Weights of a small transformer language model: rotary positions.
Each number is 128 + 32 x the weight over its row's rms, rounded and kept within 0 to 255. Layers, rows and columns count from 0. Numbers have three digits each. The size before them is the row's rms in percent of the matrix's.

# down: layer 2 MLP down (transposed), 1152x192, rms 0.0688, rows 915-950, columns 0-191
# up: layer 2 MLP up, 1152x192, rms 0.069, rows 916-951, columns 0-191
down915 099:132112171128147092093125141164124123108151098152117110123151089121072126109135113082121105047067081137164145149173138090054125137040092097124131121127194130119107146106206137061097142122118177144118112150073122084165119148171146148075172141093152124146108127104189061095104108152121127142133070194160099112137158161079183086135113149147145077122095188110133138124115105091107107132148096045179158195134148137133202132145119200171131111151157105108117119129153174139075165106136112111132169130095130157173105159150093171136133135142110104157201130127101120117142142074143101136
up916 109:152065191138115120130146200136086119127149142121172123123149149153096143140077119171119119117159197145118120104137200138125157095138139125098117081084099100119209124095191159141173101129149090127076132104083145143113076091160164135117151126078136120139135168118079102105068084105171140122125082100180108106051149116135151139156131054149129099046126126070132128121219133132049135102132123126117102134092098094072174122109132142172087139127114090118130097111175104119140153133083147147100186164136103109154151127151123123139110152141160054084134060143149100122120141194169141090
down916 121:079041153156151163153118096125157152101081084107201114158095063099154111161126081141145120188117118111156156089093083140165139096058093105124142108125127136189129185106171167089125124150176108093151098119101154148137204115184127148119162191155113108093134087169087144171098135084134128155147123049082142153135149172147143128160164139143182119118129189154156100130107114106133107138127106157068156143105157141134118117163117133140151175122110121101161146067097130091127065088107153134085109095133086121153131114179189065170149115122065132106137177112142105123142085115135052154
up917 101:140130085114090140097094103156083173151185153161102092133178099034131158126132110130157111115144105122111144167146141157123105138147094094191123141074158137152125074108125095137105135137169160075114045080087133148124100137067175041143125166136087117202109137153109130094141140109070090158168201101139106169154118102126154153155152173163123052125112187074094101178191155134071125153139139145141120186151160135086124110143134107185086103155157110135109124169110113166134147195109090116104163128124129143129126127116114123118059146137168119076156100130162130170191126157164123143
down917 096:141037126116148101175162160075162110110098133105168159146108112119150070105070201106065120167083125093162137098129033154089171121116127133094193037160154095082131140168110112136113130133158141091113145144166114123125146117126097141166132080105165134102180120061127085108145149108189150154101113121049149111067137144177100103082085141112161189131112115137151137133135115141101105084124108105086197066133128121126148120148128117128160149079116186114180086142123157191129126072127104165153091152157156114121163124119152129157144141076149086200124122146127125135082130129116150112
up918 097:066130156148120112107118173095134069119162112170056147191133119129166091131137125084118108207106127107108156154099140177111181168147166142124164091077183107166150123131147087142132140120165133174092115116131099102117142213148122134117099109119157123060122110029070143143136134159157123109106173097110122079086110191122122072120166167101142143162139126119054151094125135119090130151098123117198117143120087149119119090150065135163119163062156098109081113166166139149171077125111144151109121127137093121156123098142141211075100107164181127070112114133190142135134084136138106097
down918 097:150132173181130173138135062093078120101128124126139135088173087172139114157109146104114077175160120184180150087103125137114138157119141094097097220106139129147150070155111116094123146139080152152107159105062106134141084147174207085166144128187164188192095122100115115188126174134171091104095173148111128120133116154147139021124135095136162103152096096179086148125126132135136121131186167145158158156130132156104085140119136094122108135068111119175079110125186157166075129131136131155169135137114188122159141107121138089119134085176197104099099187141157107162117151127159122137
up919 117:100138163088098130153170125099111122182159118171136099082106116107099122129171142107117134158127159095146117119111101171135176161117034152152180145118156113142080079187150175129151101083137163188122134127104112102148089072142139094091152150122203112098131122096131092109110113088169151110096152205111092156083180127122150120111177054119126069103099150182083123141166100110125143155131106161046126165050092139153078157110132112166161101089103171136115087099161104097146069121070135103091181136134116069098108086160115146143147118134167158150096103159139095155097121119087152070
down919 122:195113114145101168124140132099143161167171099113128150130069115168085137161146157157181152109188163178116099178107102121120160130119049143149109103120136134113142134131152128129123147103140138086151146135118151168189123134122116173073106213117139100089135207117117091117169097160088064097053116169113117091107170110141113156122132126151172040212159182131138131166190152160125184108096092173128100169095143198143116131112129130121162147146179142154076122101138164098116071091121086132140143115103123171148126114149119112135160139142170056126089058100138087122112112118069117128
up920 121:115126196099143120163142064105133091128188128157126086128113136102073141105147128169084186125073122145104178127103114181111116187075077142124125177108158151174113143160066157097161123127049159120099116180119109106140141144117152102076167076136105062177173160141079161166091139119154129125085139095131111103138085135073122162126069136167146145183042103056124139139131165123104148218106113154119113092137106155077131115120134098089170137130121149158109141159179139117129125133099120063110150132117185144168115100162082103117136143157192151087138157134110117179097118102164112166
down920 115:123173099159137150117093107151154093134125160156144152197150149064096166160106136162116107163099159176125180151100102121149120117114097208131139137103120130119116069157142163097095103090141139099206108114114184103172134143186149108153139105112154108114109093126096168074160129091093139143143135131096151073140092075158157165146162135113192099178137110113100136115149153116150170111155136151138051151111163114121126088118079139085126177174140122099115131134113130085109032192108095143112133126089216125187155108121100095108166098169117087105174136115161064132096118109230144124
up921 103:144138183106180113092116119131136104156139123092063124097115149144150114112169163082098063119143106087041197145118086095082073170105135113088145141098131132140122148106153133111073181095135127168110186141096112091126163152114165095174079154115136138148166121137100083087099122172162113114093125151106107151132144101144109166104104182110111212126164168135076098109124152106093111145156111180153132110129045168148178111090130126151115091136173126145157143163106116137120102089088125141112113120131128196122145118153104067000133109078172137154146132082136106152128130109185109191
down921 103:111150138100135112082109116101179140131121113096136095134126108139151136127164137149102046185169128097128117164177126118097159185136205153184127100111084114083133121121174210160109084102127180141114179148040168132203178137133175130124090143086102155102200155168080083105188110111153165161111142153105085116156137119128127183181113141106158151150129182174152154109161119134134135115106139147113074161167147099173160107061122092129132119150157110122167107155152100154142094158100133155101119131164168191152121128118118127056121064101148098102186159092121139194114112134118169134
up922 110:114118138122101110149179149037105146122174103161108131085148089105091075116164147150091119117134132116135094129113159163083160160186123122148105110113092126089059136119153114091151160158124125129084165139107107137147119081078157162101095094167152097094126117167173099107125079129141148193090139158177128142150130184091101125134088133128124075129176164097100155129119060126076128179150132076159187148161126064091159070143159152130128161157108119090045119167105099107183146106129097076091126172097116085134111161181114099120172179072103101072115152189127119145131175118127073174
down922 114:107164146154076166076128163175129184194147076118148115167218152094134125146113142126091106120148140145132125103137118106101141100151149108092168149095111182139119153144130125093119164131145143127074148129195129159131133088134146126138101199151162111146140107173124134064144082122102083109076108170150100112139169153123154101087104115109155105128153138112131101138121102173075132081157105143148129166144126151099101139144028162162183096093106190088092112142134057069120063181142091090156133103145144132109100221157098172148075109132125195139110117105176113173114109114109062091
up923 103:113154059136148174094144143126075181082128140158181125111116096094133091099127151070117122126115115118124192111109152147154075125122073108157022167138098171135100149111144196141180143152121095144150139102100137107128136141080155149176115105145097145119143128161111119141166178106099157182091117122160193173117079172099144102072100148127071121133120070088102150131165085196089080126114108134087161107145102119150156073186141127072123124078164079138192099113140149077154163100139124116101171151134135078147129173150153133137099130129164093171090146109057133110115055124094112115
down923 107:079085097159153167089133133159163198133042127138141163089123099145132084145111126056099100161163174149177147093167059128096058111118054120074099073191175086141107164113129099169181151192098113168145135088162123037149150132149149141107060107149113113163083120106121181136134192158090158137086133134138072116170094153134131143127118163120128147112112077120129140129159079164110165123150173127149121114097131121126119138117103171146093117131206079136160138097174140124129118112111120147177148196107102089143162108089103094144155122110139087100094125133104090128113085107119126129
up924 022:125105178106062111189159135102130132079089099118106139156127190158125131160132079047152143079091097138150063197130131119105167116103134154103145094130065117124108155143138091164102152063097074134110135074118120142068149122132105102148120122036127162178135126134104110131111149195132103150085196169105127102127163086134132133183130077102140179094133097101181151091109088107109119115107160102113153154157212123183115134144135099130097154145164153152132086116147147182166161138131097181123163116141087069102153145088110169150136091139149098104163129066105101125088153175068117126
down924 023:148168146130115067145061163097131142079098098141091109112145134153132112208128096106140171100087168147098120147124075172136128137153158109089173153076144134149155191179118116146102091123106138091194118090126174128139168059146145071162123168104151084132083114117093109129162148138123204112081072177109096113121131125150149165093186187106099161094072124162159159137099102117114171167125168104122138116177141165141132138118101153168165169134087096130145151106174054105154084159036169126141130102094139163128088080158137123136173119155152076155151164107076103131117152160091113111
up925 095:113069169091059072178092165093158126095094115141140072139057139152142111131110135087093175159055066134129067110133147090124175142086114093135144105113095176126178148101166125141125133154109138214159131081120137147178155161081170104079057149113155122169164136179112194132069111144149117173170108135153107154144167114138128117125158112137139165160166160109133162172163123132180119115091071130096153131134128088147137130157152133148098190107124146142112101102173131124146167106119132158167151160123116132096056153159087108183180073198113120123151162093152108100122161168164131142
down925 100:151173139092084060128073125179156181084145067148168191185064164141216151101153146109123139127133087105153086105144124147098170124077098109083194155085110127111089146148130111154120093138116079079125099128113125110116106171087128152088149157171157079110132136115158183186094204148183132132140122164202100076127129119122145111149142107099127136116092159089124122143127057153152165112078138141185160102157185119139149106118178126154105167137130149117117141108090162132165129095133100084124128128140141177106137132134069117141102119144173108221124121172097124122133106181111089084
up926 108:105092108087193112117127136109103153128121136103068125161074054140130086141070166119120123129155110148118102097123109108141064162129094144091091145116136123081056153126095174086102135083124139105110089179152140082145094160159140066140117087094188193104142142178122104139087148097078155163143130137180117124091181070195117136158115116154098132111128114161135122082135176149083100146160119131154103096119181101161164127168141082098191167109137114144168086096215126117126140169153097131097088100194093093173150123129125077117074147099160128132143097145066169145099154168160143091
down926 113:098149095127089121095175133123100134124148106132113129135102129098175090151107168147143100129084059112161179097170153156152076103136142170120131180084127140109169158127149111207165092131143106155092132062121190111165160126143152132186128158114158105152142101198076174156175198124113099105209084133111116155165104077190142082115089117157105153170115140111157089180139126107104105134116136133164082138188150138132114105117126093054120085085154174104141131160123109187109141159101039157138101060124181096129140187117118140176109131117096154121093086122176141115144111087122160128
up927 071:081132132158114130100141109119140113175113109119107118137156088095136061151106088138164144169131107112132122086106120140132132150128073111163100052077077127132159100110135195141224120177082081170130135126075158071171169199127199107121127125123112110179122105115113132149136156116163078149101092146173142141127130157210174111135139140081162126085131101151067176096140128091137135117147129170129151019126106120193126156174125154139163118138093137132118137116139143118095100099130111075157101139156095123088164102112039121171148105054174150111121147162156071117136127164097134161
down927 081:060135121113105165003119138168141089132095140094133161070090106130121128133161138180171138120142129104109065109112131092169183153136113129117084091127121113159136112158111208154103154165193165154118162119065180071161123201129117142102110096178139122115131091104117097151137100145103109135163132123169159184215071150161145149104148153130135100132127070089123174116127126079089165132122116134150096146158134132132135141102112144181121105137115133106112120121178114198162107092153123103123218173110112101113131067171062111166130141118178119157119122085115157164180152141101128096
up928 121:186151128115175158104197173113061157138120213134113139190136140154133124086152128099115148105179121125099110128160146151107148106115110153142122105095103125109191111081088107149103127079061143121096136094156115161107121097147158062133147112158175102180108148160152120120147157119124117120140157115077189077135147116148212109167080073100145125123131121101107120150131153155115100115091124121096156167147121092145108113154203152163166099096126099090110165069123157098187113193088119177109086188114118161186139134029124147151108144101177134152166131111058153115101163153163088141
down928 157:129169093113125089133126139154178109110129095107128133104124121133139093218095113149133090102182096118121123153088153147164146083116131126188156149194102179114135174123130166194118093142153108023183115126091131117087116126133093089064102146160128128099141156153089101150086138116108133100162140150100121121140151148084147171115127135072129078179194126141188130108180133098142185131171080144110048216152155123070092127147191103090187145154163140164090114082079125098138129155148119166137126160103184109188124144124125102112109122114131118099174139145121099172156161085112094164
up929 105:181126135044077161140109185093123150106161154113164089153135122142076075101031160083099092195127095100072128118176147115139113065151105081147108109132116121108142124101156111116094101133118106175171106114118152160143173145122148191138173089139153188120139144172127201143128153120118120112137177158225175174120151104077116180133153098108142095167117113102122068110115165101097137144173066143127107143125151090128106168135161123114086113121153126155168131107180157162152184128164122149163144190088154090165102145171081097113166147154095146094095160138145130109145168115169133155
down929 127:169125080135150115123169114083101143112128090171179137117095125192148148119141114195107069129114125093140110130150105095149137052087127176146078131135103122085142195155153069136044105111090089090099129157120152128126164118078180137139117187159131094123098152111070144116176137079166097148151122124067131102123099099086105123111141141146137102150054085132106102133138136119068059117070137213136152115126166128140089151121134105089118168111134179129098150145124116177105148153136141142123107129104134067167064148193088086182109127165040124145111113112153143133142195114138168146
up930 109:095067181130093065193109136062141146089156131129062119153179048124101149047054130135124161133093129097124140113115052097162104181126080147166107161170141144130140107163128110132135142138072084112130110108140096094140113173130130167134106120192163122134147119160146187177114071138140108120125141107115131209122106118156125121155128147151153083045128127189133133097111155124118150167198108174112141139130118136106122163116117115110098143126097093096176149174137096159124174043168081142147113118150091120086140193166109062111148143088151128159171115142142142141123171110143098103
down930 113:108116138159164145100076153109126129130112150137136145104072139135113101224079121134210130103123206155071100163125136156156091147142107103122080171108136140162148158122140109146130073183171124054125093154171186180125126130133090142083132116138111115100163131098142097113131129058132113126162154116120129115167125120072138119189138138182162090151080158114138128153168165210180138122139138150124110137123140178137107147115126107131129117089166108110174118121124124092104048080093181096126117140139104184141179128115135098065170125149161129065208095113135178159063181171125172127
up931 118:059133170071080111074064111119141187116139169139125096087135090108189141106153124120187147113115134078149142156137063170154085108139122175112135115163150128123135094174142120127151137201153196122155078108213154122149144072124141151067102130129116138092204144202107130128114096102134123130151125128117131187117189197150135106139205119158128127180093138158109169162208149138149137103163124177166088108098079153115167088100111139155108110145173102106133159130125090124132142074125123146121135125105167110100121106160146102165102105099124159056077105136176149153111161146167121136
down931 122:126223088130188113155119146144171105175098098184112167167115171098184088135151125075120127137078144127125112093153104160135127106128123106096115152132116133134103189168133096168094124123129114021136125138135117152177110151137062173088117197166116119106113176128121125132142120107077120113124158121088134160173086130075110086167090088070126138186180147105148107096102123146132128139190123100099076137164127158118146108094115123135136107088132076186145138061049112110121103131132132159059113117142121159123134089140118152062176126169143105136148156070036133185154137124158131145
up932 106:113101125135161088095112127147118105154163184163147177097142151143162148153138182147142113114084149156123139115125204190071140126185147093122145135165208132131092119128118119072123124078085174132096151120093079108172137140120099186129140103154131095085136164120154120138110159110102144105114166109132141174117155095101164148124174134190105094098121158137133134140206136120126080098117095115115186133101151122157069081121063181189188095107178134131091138141221048163130099099127096178034082097109121114114170190115134111118113161160138104123150105125116177122095115103098151119
down932 100:098126125129089119126110120143113112123139106134099139099111121159083109090121129083060179128119128114142129151171173124079128110133119180074157139091077134122115146093133149130174113177181114149112193161069060186116128152171153118122159089186140076150103159137083144111148135080138122129173125160173139052172122167119134145122180105099078140111063121134132097108169117132145137088118165124103149076057102197144127125174110143109155100109106090168148090183083186129086167107149077173110149127182139167205123091119135190120089094122136195090155140196135099098166139149151135102
up933 098:065131076125146148104091160088118115040102174114124097126168059119097133142150127223144190143139136087174135104083157092112166153168117059096134104123095127092118118104144145095130068091097145099157066108132094128150114130142103111136075089160142124081105159099070103130149181143158098092161108180140202160123100142106144150150158121085123203195102113150117126125067109154079122080100135147089120125103115126126131108174103138109062058125101129134149152139151102153155161109108133116136089160054129134119140133145088164123118117090141103155087156072102079101128158098131098066
down933 101:125172086089158104178116127104124081094122150069103106141109079135133144132118149189126187117105102045136118166120107078175138102148113116064193150107053131132114152155163130119107102088100143088138080102109075185110067125116081147192137074176114089152155106171086118161164179140121090125193092123128193104179109156142122116127135130114115133156159092143147106122137114136104130090136118106141140103160169135171133134192160066070113102090124171119160121107103137146104158162124086126154080174114143129069095152157155130031101140116092096145095108102080129172142100066110116122
up934 093:080125191171173116120146084068097163164130114159096168080159139111139093155050097158067125123149082107080126131135148095094128181098112127093162152103158142114115106099145147149166175134150085122173098161190099066121106109188161120133086144160137094131182142155119095114178119090127176142161087167132122114141139109115139086114144126096144145131129174161141062122122045181115119124099127081144137130085147099079183161123112096116051133151135101132130140137152175095071169072119083108124111139149068146119124100113115147136090180097136142054166140108189129186097165096160085121
down934 096:107114149115126178133156073130120101103100115105089125120120120147119125120130140154106155136116161140134067146120156143090117091088125082132134068164084130142177126127078204125119086095120111131143128136139101192115144062103114114135105109156098088107146158136144096123112145158173120115172129166119018114140132130166191186180151126210096187135169128092172084123110169074104175175163100112151166123140116096136082136154184034075107101074123095117136156119149149168061157113128193096150142140136078125134130109139153109102130136157100070106096078107119093147160206088097145117
up935 101:123159189135117125113118152039158133081138122091145130128147119110150220193187161135163095149107147152123165124148197115129122089132081155121195174176101120149154083147151137162136132111091096180170058157130131105138121106146191098073110106155148120106151124110125140175125086137117159167110119160086095169139108117128147192087130144103089181154121130144109150145147173100087143121130138134170079103155120070158124134131100141163141065131178114082178192168144054141184124127119089129114166150123168148101094180119183155157149116082124085079110143123146118076189113134090168116
down935 102:151160160148096115138127145064105170068100200125098134132141129154125202108160153132168051138148148142144146139151149114134081151083107120076095170214148105144123134077142135080121128143183105115130134129157100145149170131136177102099077136083158138113217110106113096160124125131092138122112138131163047149102104098098080108111121143097162179105130131135127209054174133108118146105099104126173123140153126118148099105116080150120100104127162136098208146164091132107126167137129110177135173180188198121111137120156135106133155177105160058144134085102187107138084104172088159136
up936 113:202117145156107076083131117141169154094178098130152084150115141099165148109129066146137208063137099095121122132140030141070110120112124144161079139126173141075101112106168140133119117127098121130150082221137139130109139113063132132153157132142034119136106137136085138119117130141123088159129106136100032137108159133140124098117100123114122109096156182139136197150169114085148132107158103118148082139158122129086172106119148164108135073160089084117143134146082192120149127170137161124160116148106163127073091120121135131100138112053048157123170139110090116061122175167102126154
down936 104:103120120122081079145131105123131158072109143158121073155137077206060114092146120159119089148115072071182104094124112123171199134208143106127065178146092141099092139141145171113202117102215098195158138200108111158147158188104150116061127128150062125167128135153142090111125153121094110162156168151107108172149119118174125102090162159081093102165113132156089140136132118132136159083116181138144165125166119098112114147109161151120100111175092108060115138152123186155114111121091120127131121151144133172079127142154174104153126096107145166130103127099115108142100170077146167170
up937 100:113135129145096119164087134150086111142150148144146130118178078103090103136165174094137155135101140070152123111093104067154145073116112122110128141148114126088104109138119124157145113105133125158147165145191119106120118114080120150157185149084146112115129117124162048143131071125183141127134101117135226180198073123115142127191098084148125129206162115100117099099095127170144068108102092145124120133144153184137157088139092125098084111159156038109103127090152156141144118078155176163055111103159127100121127100072125170191100064173174110152158116189091169155132117162126077093
down937 101:136118081142105070157138183204133202148074176109138125124164103149106106150102162109106095162111100167105104112140143182179185162126086138091144162184125125115118084124071157166146097143211123092122095116144140126087145124074133143119151130120133158066178123055140136129114121154138115159184108128147145106114085074070098115103174134104156087169185142202149148119205146117122158126082131151111098147134150119119096112147143132133112168135092153127072171086116082083183126104135128163093131116141206133127097092120107116128126089161087131145088150156174070141163151158203147105
up938 121:143135185197136189066189128107171161088103152150163140150110133138059120100160155165078127148155155127134077153169126156099182162141069159131115096103100071128172123095133141159104109122134107159091074150103030162097171089151127148165154152122089090078163129112157128084116166142115153167138169094125127119138167192112138131167165125092132135107131091158162118153105124107114177129129122073094201174160149135089140077129100138131098173157171109145132126108188122147131084144077122138181158156102116171092150132143155135066179204091139139133090107117144136191158102158142101133
down938 113:120162115211123139091170122087148092120134113135110140113204134118115150180179161065096165085083163114088083136111135134092073100097162086069177160148099143148112145126121100156147099121153164088110202112104128131184163156143142121116129127139084121104196143125101123093088173123204148121224130131166104066164171165105085112165099111162158125165131120140099113109143115166102104149174149091133095146099151118119161120129112178155130089152088089156078135118129093117142160144145138108104079139098044180097156116121111072100065128156135108109147075099160181152135147169148166120
up939 109:111136171114168136147148117129109158124129092143163195086183111081092167118116094201098097105167156143105122058188137103106129076137186119107128140111137167103133159104122107147122113142135084139139125134084173072150118122104125166123147142134105120159191129122067208098175177229135091169159180078106077124132155109126121130102062139169087182148098133225085139149156116115088147130102160083108137105106096101117095124171099099067071121115131132069122126142124091115142145107151159129148070178114158076130114107161191160176121130139074118125108146139164114141157142111133119159
down939 092:117123119113117131175102124147098116133145149085110168124110164077103127118133193124079173128105159172112125185135125122126069104202105202109124152123088045136112171068104092090194112116169182094148144119181144122131148135135142097095086123151122101154076152133140088056144084165138221075163096187138149129124117138120146105129160100057139166126170099068152118075136175106107155097117149103134124140093183075060126115093145154171109142174131099138126096102152119109086174141168113126106117177145136122141115102093109145096123145165155148090180167102122089142077161139164181120
up940 112:122140112107129174107162198166128159114144176101090110154101105123141115080147172109122065166139133153135129161147149158124091176112098140187103042111099120104116169143146141119151064122136125158085098150160161118151103066146162163131178057151061098197100172108142121150136102153186141160195107167128109144100088080173138116070131105208136082091099125120141167167065142182121125132062083086124119158103114122136151129172166077096134148141104160105124143140113111137189167162185098151116068104128168139075140090133121104088106137157133104158122104156134090183137124169137112125
down940 112:099118094150107169095131149192139146139167095125107128102095166162123157162132110112170069175130144205176146145121172167126118161087182118061134121133128089135089118143102120134163125086154126084149070090149146122127138165149190177126176130096168156162126139151151174164150145064100136156177161184120127168115025093160096109118137114088109058150159085127121179123089119226127146088091141161118090103133120154155143104114084139145198146121095127133106125146091119110123112133064141154129172125161176173169151144165183155096109099069110109125170114135111151144113119156107151192
up941 113:075084135132138140126125188121150134153137181111066147124128120114090176164063097092141160128185155151143200087157127143148184124132081106124123098141138084136116130100080130154124193134117138161165081167162120152107143163093133102142099114150147137137113110135113081172139082115189125073115088134131123107037130101114140085124132181203178114136168099129156111213146154114063127173095125159168157108070162211142159139171150129147134110112161119142148127154108132157145159088091176088055132141088121090135120155110095091127100154156134078141096105140102113074160100130119046097
down941 113:122112119149132108209182085126090162177170134100094157206095118114142142164137136104106107102136124150107141078083090131158150128134165149088109098094173146192127037101148086099112170116157141173149168171099085152166187188092157104185107131129104085144064142176110100159141079144124127122091121085112123144174153167093123090129156168128145089129131156156136121152120123115143177086130119147097054141138169132108178172133117127081119110080137136147180134108147172106198164103106131139095108149155095080129160125074115147143089112135153106106171077108128142106180146070044159144
up942 078:166129138174116108103083117182126095104084106138171134182114065134090080162191113169130098141106070129112134114097105098151079169151111105121146132125165091070091132140134185148176126151065071112095150120164146132119170169177140083083113089141175097111130150092167102170156161176189106098121126135176129132110199125118118175146112102145137153159121196164161137155136128125108085107135126089110097136138126167102150100155085201054127069128093147106077135188158130137159097110086120117106127120180104147127104176086118175110142154116165145202102079156160080085141179125142101133
down942 071:148117077175154116133137115135197105176124112120175092146083067176155114166183140165122138129185102115132093209173163162147142088168095154126121119174131078104158127078081094178098095145084079125152148173151138158119092164138154117134116144126150070107117111109053098158119242183115105134099114104159110046150133132132082182132135099093074091150169177128155158091137183104130137175167133072123121122168171160128134117134145166070133094079163183110102134126156153119130109174088148164168155114178121156122162125140114165119115140126154153103138116104138115152105156099163106129
up943 094:153147137076175113145137116093157135100147162144140164085150023088151158079149146118118118158133131125087137106156126151158142054124094156094139094131188122115142151150125082087095157108147096158189110100159098075105134091134179131140142141121120091169121135105123126127117130166110091092116124144135127131064157159140174127066118056117137145103152104170069073126112139173176139106157178082153075202091112119131209134177062153076134149080108141163156136156107112122193128139095124067179157132135101115102094118195075129064144084137139077129077141094139118096114153131159127148
down943 111:102154076155084146136112173141098090098145108197133178087124151120141121096047147166143172129145160129092101163131162098147111099105086117124100150093093093091175143109070171149147124135156166078135107191141167096158174130137142096198162111164102138110092121110100180099135173089125131123108169096156124097118141127120145133107147156131142115145167099147140147120113103183195127063119153086137082168114151172156124087159122149106159163083124177121125120111075044099153055097206073086132086092110149170143124137160076125096086116133123135151055150150114114174195082128129129118
up944 109:161093059128109155109146135155163109176130183160175121108139157121119184188155130162160071148169083161091102120154145140156073194139126136109101141102148111136129120134100156106161154142159158169137138151162130094099190134111121105152119125122111119104123125020121171094147079208189103186119104110117161145179173097093137180132065162131118171076104093136084135154158148167174157117100101081161180140100125089152205166118141118133121086128126097139130082084177074149100090153115190140131106112138155147141121108120169114080114111101101113145114085155133084108192153097109160083
down944 123:142160157101094146191125124168083102138102122119105113123125174166140098139184137100127147104137161200170103174134120134151123116090142143086080148151204120130171147119099125107097127153119133108086186208125163088105128172118115116140145165132113141136155108103104193111157119176099137174181106062111119132156189141110107136129117150135139103097085096128113075130100136145109168088112092132124169198063080156116083101158168125108169119119098124105091120120096130092095091184089149123118098133165165183166103162186104067055113158076093091043151096124077094103120107167076135123
up945 123:132082082125125172156151075115064111162129174139114131102172155172112108143128084167129174137096187140120202098190112165095153155081177091104148135116086144104149192129094131109143166086132113134129160133161192136174118149153180150101203072090098135098109094148135142133081124111105123132111164138185133152151166066075128073141051134069191135168144129166167109139069139158117122125139156140120120181178163142096102083113158160121170139131177083128111128152119156158174140086160117114156202198125157187087115169087111099142143118163124130153130116130113133127159146120133103163
down945 121:082070131110101092114115144107123022161176154073154087133140167136124112060131187105145156132156162163135129135157098173077135115146171119061125105166120118122160150143056159130133137086076133125084116077151162136161143210102199099126201094160191111085083112107121126100144192102119118126164116138079077110109107135149173123146083105083174135118130136089102154126169149145128138095084099129145149180119176210133153113112140091173122102120140145124093134143186140103145194164177136074165133109168157147146123106090165106137160164116143121112127121133077105161112116141143105088
up946 119:124154079106085123108209128138142096130095105165124099159122130104158153141104157147098152117185107093119115131148167107127156182098171133131079131153115136124148131148144144155108133030139124158100121170174136165163090079113148097116164108119092140195139149183097122162101110146140203140132159118108109170206166121113167122111115164099127133059112151118117161153105077193081134137145154140110137066169102098084181112158139145151153130111130134145126043170161212074112137109088071099125130103130160117079138114123095145151078152150112222132184186162105133133132151118089177146
down946 122:150155177089139189106181114159186142120143187110134079106105135099157132160105136120125189109197163094216162124098150156177129105170137095159154110159116128106151130176164133132148068129176144102121055133132108171059121127107148144109135144112170119152117118093081105095164185100126176144154124145161183169145153144139091122112191158173133080136117099169138164167190171146144074150081165136090084123079142086172090170115141125132146149107125149164135176142103136155092150132130109130113146162164179162084051151168105135195194128132115184095142169120148120137145127127121136089
up947 111:159118155157152120200080090095140122141174124152099128096121129102143109168046118169097169119103114154094092091150070137093102101110139150167184160141142089110068101121102170107084146118139172124153178126147095148114065147130136104157193165146069099142153100187133058155134119112073089145131153113098061121128140150122103148131110000122193099091106142129124085092141135113157104182139162164108120136145157108131113102123122126109146164137156127097099093124110128118162117114135101144079151086144076178043154107161187110163095135129129146112142190147148134079086129126162083122
down947 099:107115085042117160152138084152153152156148134097137190118079092151144122100107156132166042088169130082122144114077127141067090140118122124074102102124148168110069139142140119128111098113124054168064188156186127172174189093150038129127160089107183159100127146113108119125165099121077101177131106131129102156144139122133150206173148148129113059109119110150143107140117109114137072096102040117141140114158147131143132178134132089101120093150093093085155181130082141141110147146127168156110135117086097135098157107152176122123113146133081149089107122133140182104061155127073116149
up948 107:114141115196137101111136137091145165163153102135127088095132181107106104137121142100069161117128142137121149074127057223138153134167121126171142162131112100135128114128144131145148147142155133141137129143158150090153108166132096122146144198152145134136149086128108135145114192146168146181076129137223109143099126107181206108054111173045119095148162172132106149088156134125120104072167167121109111109108128147008115142087112141150120128067089080167102141144146104106078096090136092077132121095085171157115132117117143205171121161145106151119151138144127114150134088176151106065
down948 101:129098083082153128104110125088074134161086157136157070115078164164051175155156075121137073104121182122166123140145136071131148089113109078080143108169081117186110121149153098115151071197144180058161120080136120140104085083154177135139190095123142119112153125176130164084120107135162119063122178116073139168122129143166158217147074130119143123141116122074150124108128139149113186162115098109160156132113159097101086153123184134115099090121099135085149120123097100151182149160141093120170127162118110221112141126160130112147124062128146098133097111166124135163104118141173163117
up949 102:128121134137120119102149128137136150182185145099119083149149112162153124148181145132079208064126145099101154090186149170169098107095127138147178131131122127151184143124087141168192184139150141147141123126129127107162172084175137109091122155093120116108079140099169129130126103063148122116140155156182109168106179095151183089139173111148166081114153164098168160139141118182068108154160140144080068130158126161128132133152163133112080091163108180150106162143219091163099111115111154173061135147182118065105111149135109151154090126199118115079151066124079116150128165093075107117
down949 099:141079145177132093169158163159146064161089130123074141128122168116145174100150144164129139080160128129119152164137129146125116133160083074080149169093075128194145142127137105191098123102116134163168151103132168182114207132106079150124156170066115114109125145114125077139100119115181122122137171085130115134104150146128137154105155130116093135104175169171214092126169173195080154093196136091143116159119166165155157161118107111097128158156125156087170092081148134145109148186186109061156159159112094171145096103159107147170119181172087065132093117131107115181129172120118090106
up950 092:127136087162075200120158123079080086127161158101174179135153205095118151183120090131045141116062157114118118147160120116114135118114114137116118150072154151120147161132121167127069064124179141063135148079172052111198132151125158114093169179154111159111145136181160144127131081136139151140109129134206142142094114140173111142163138120190129106108076115181134124101168117096155100094134108134125166139174101144139148047158132090149176114160226138148108167096177092129112119182209117119115155125118139104122124091108123121099148090107100107113128125113093133155101152152109136113
down950 124:126116113085149166143161166141117126068186089138139144147169155114102136103139166114102090119162162108183142122215067095123145143129123111105150131129124131158105141113159124117154102118137150129105138121094054164146110094091100089065144177114119164160166116117196097121131158143136155134109124099103128187107081137029135125142157139112109088152148131156115149148060126113183116165130165144123173042107124068066077049110148125120167128184197144133142174076120090142111115143097127113184118140116116069147183132102146132187121152073109077108106146118113139098154112101092210141
up951 092:210149088172106167116102152136116100096178148171126106154165057155184171156123120130100106146123145136119166139090098111194126135052106134100117221120115142155141111195137139151137145100127100112187141126129165138102083159175132129178088153144182113156074120126160122093138143131179084109126115170124148108117153122160163096131121098113119174128166080129085071085120133140130138110156108149127149126114123105159177132174095134160084133094092132128088105162086141093172119126165119080116091104126072075151128098133072063118146130060111172201092190058105136101168161158090122106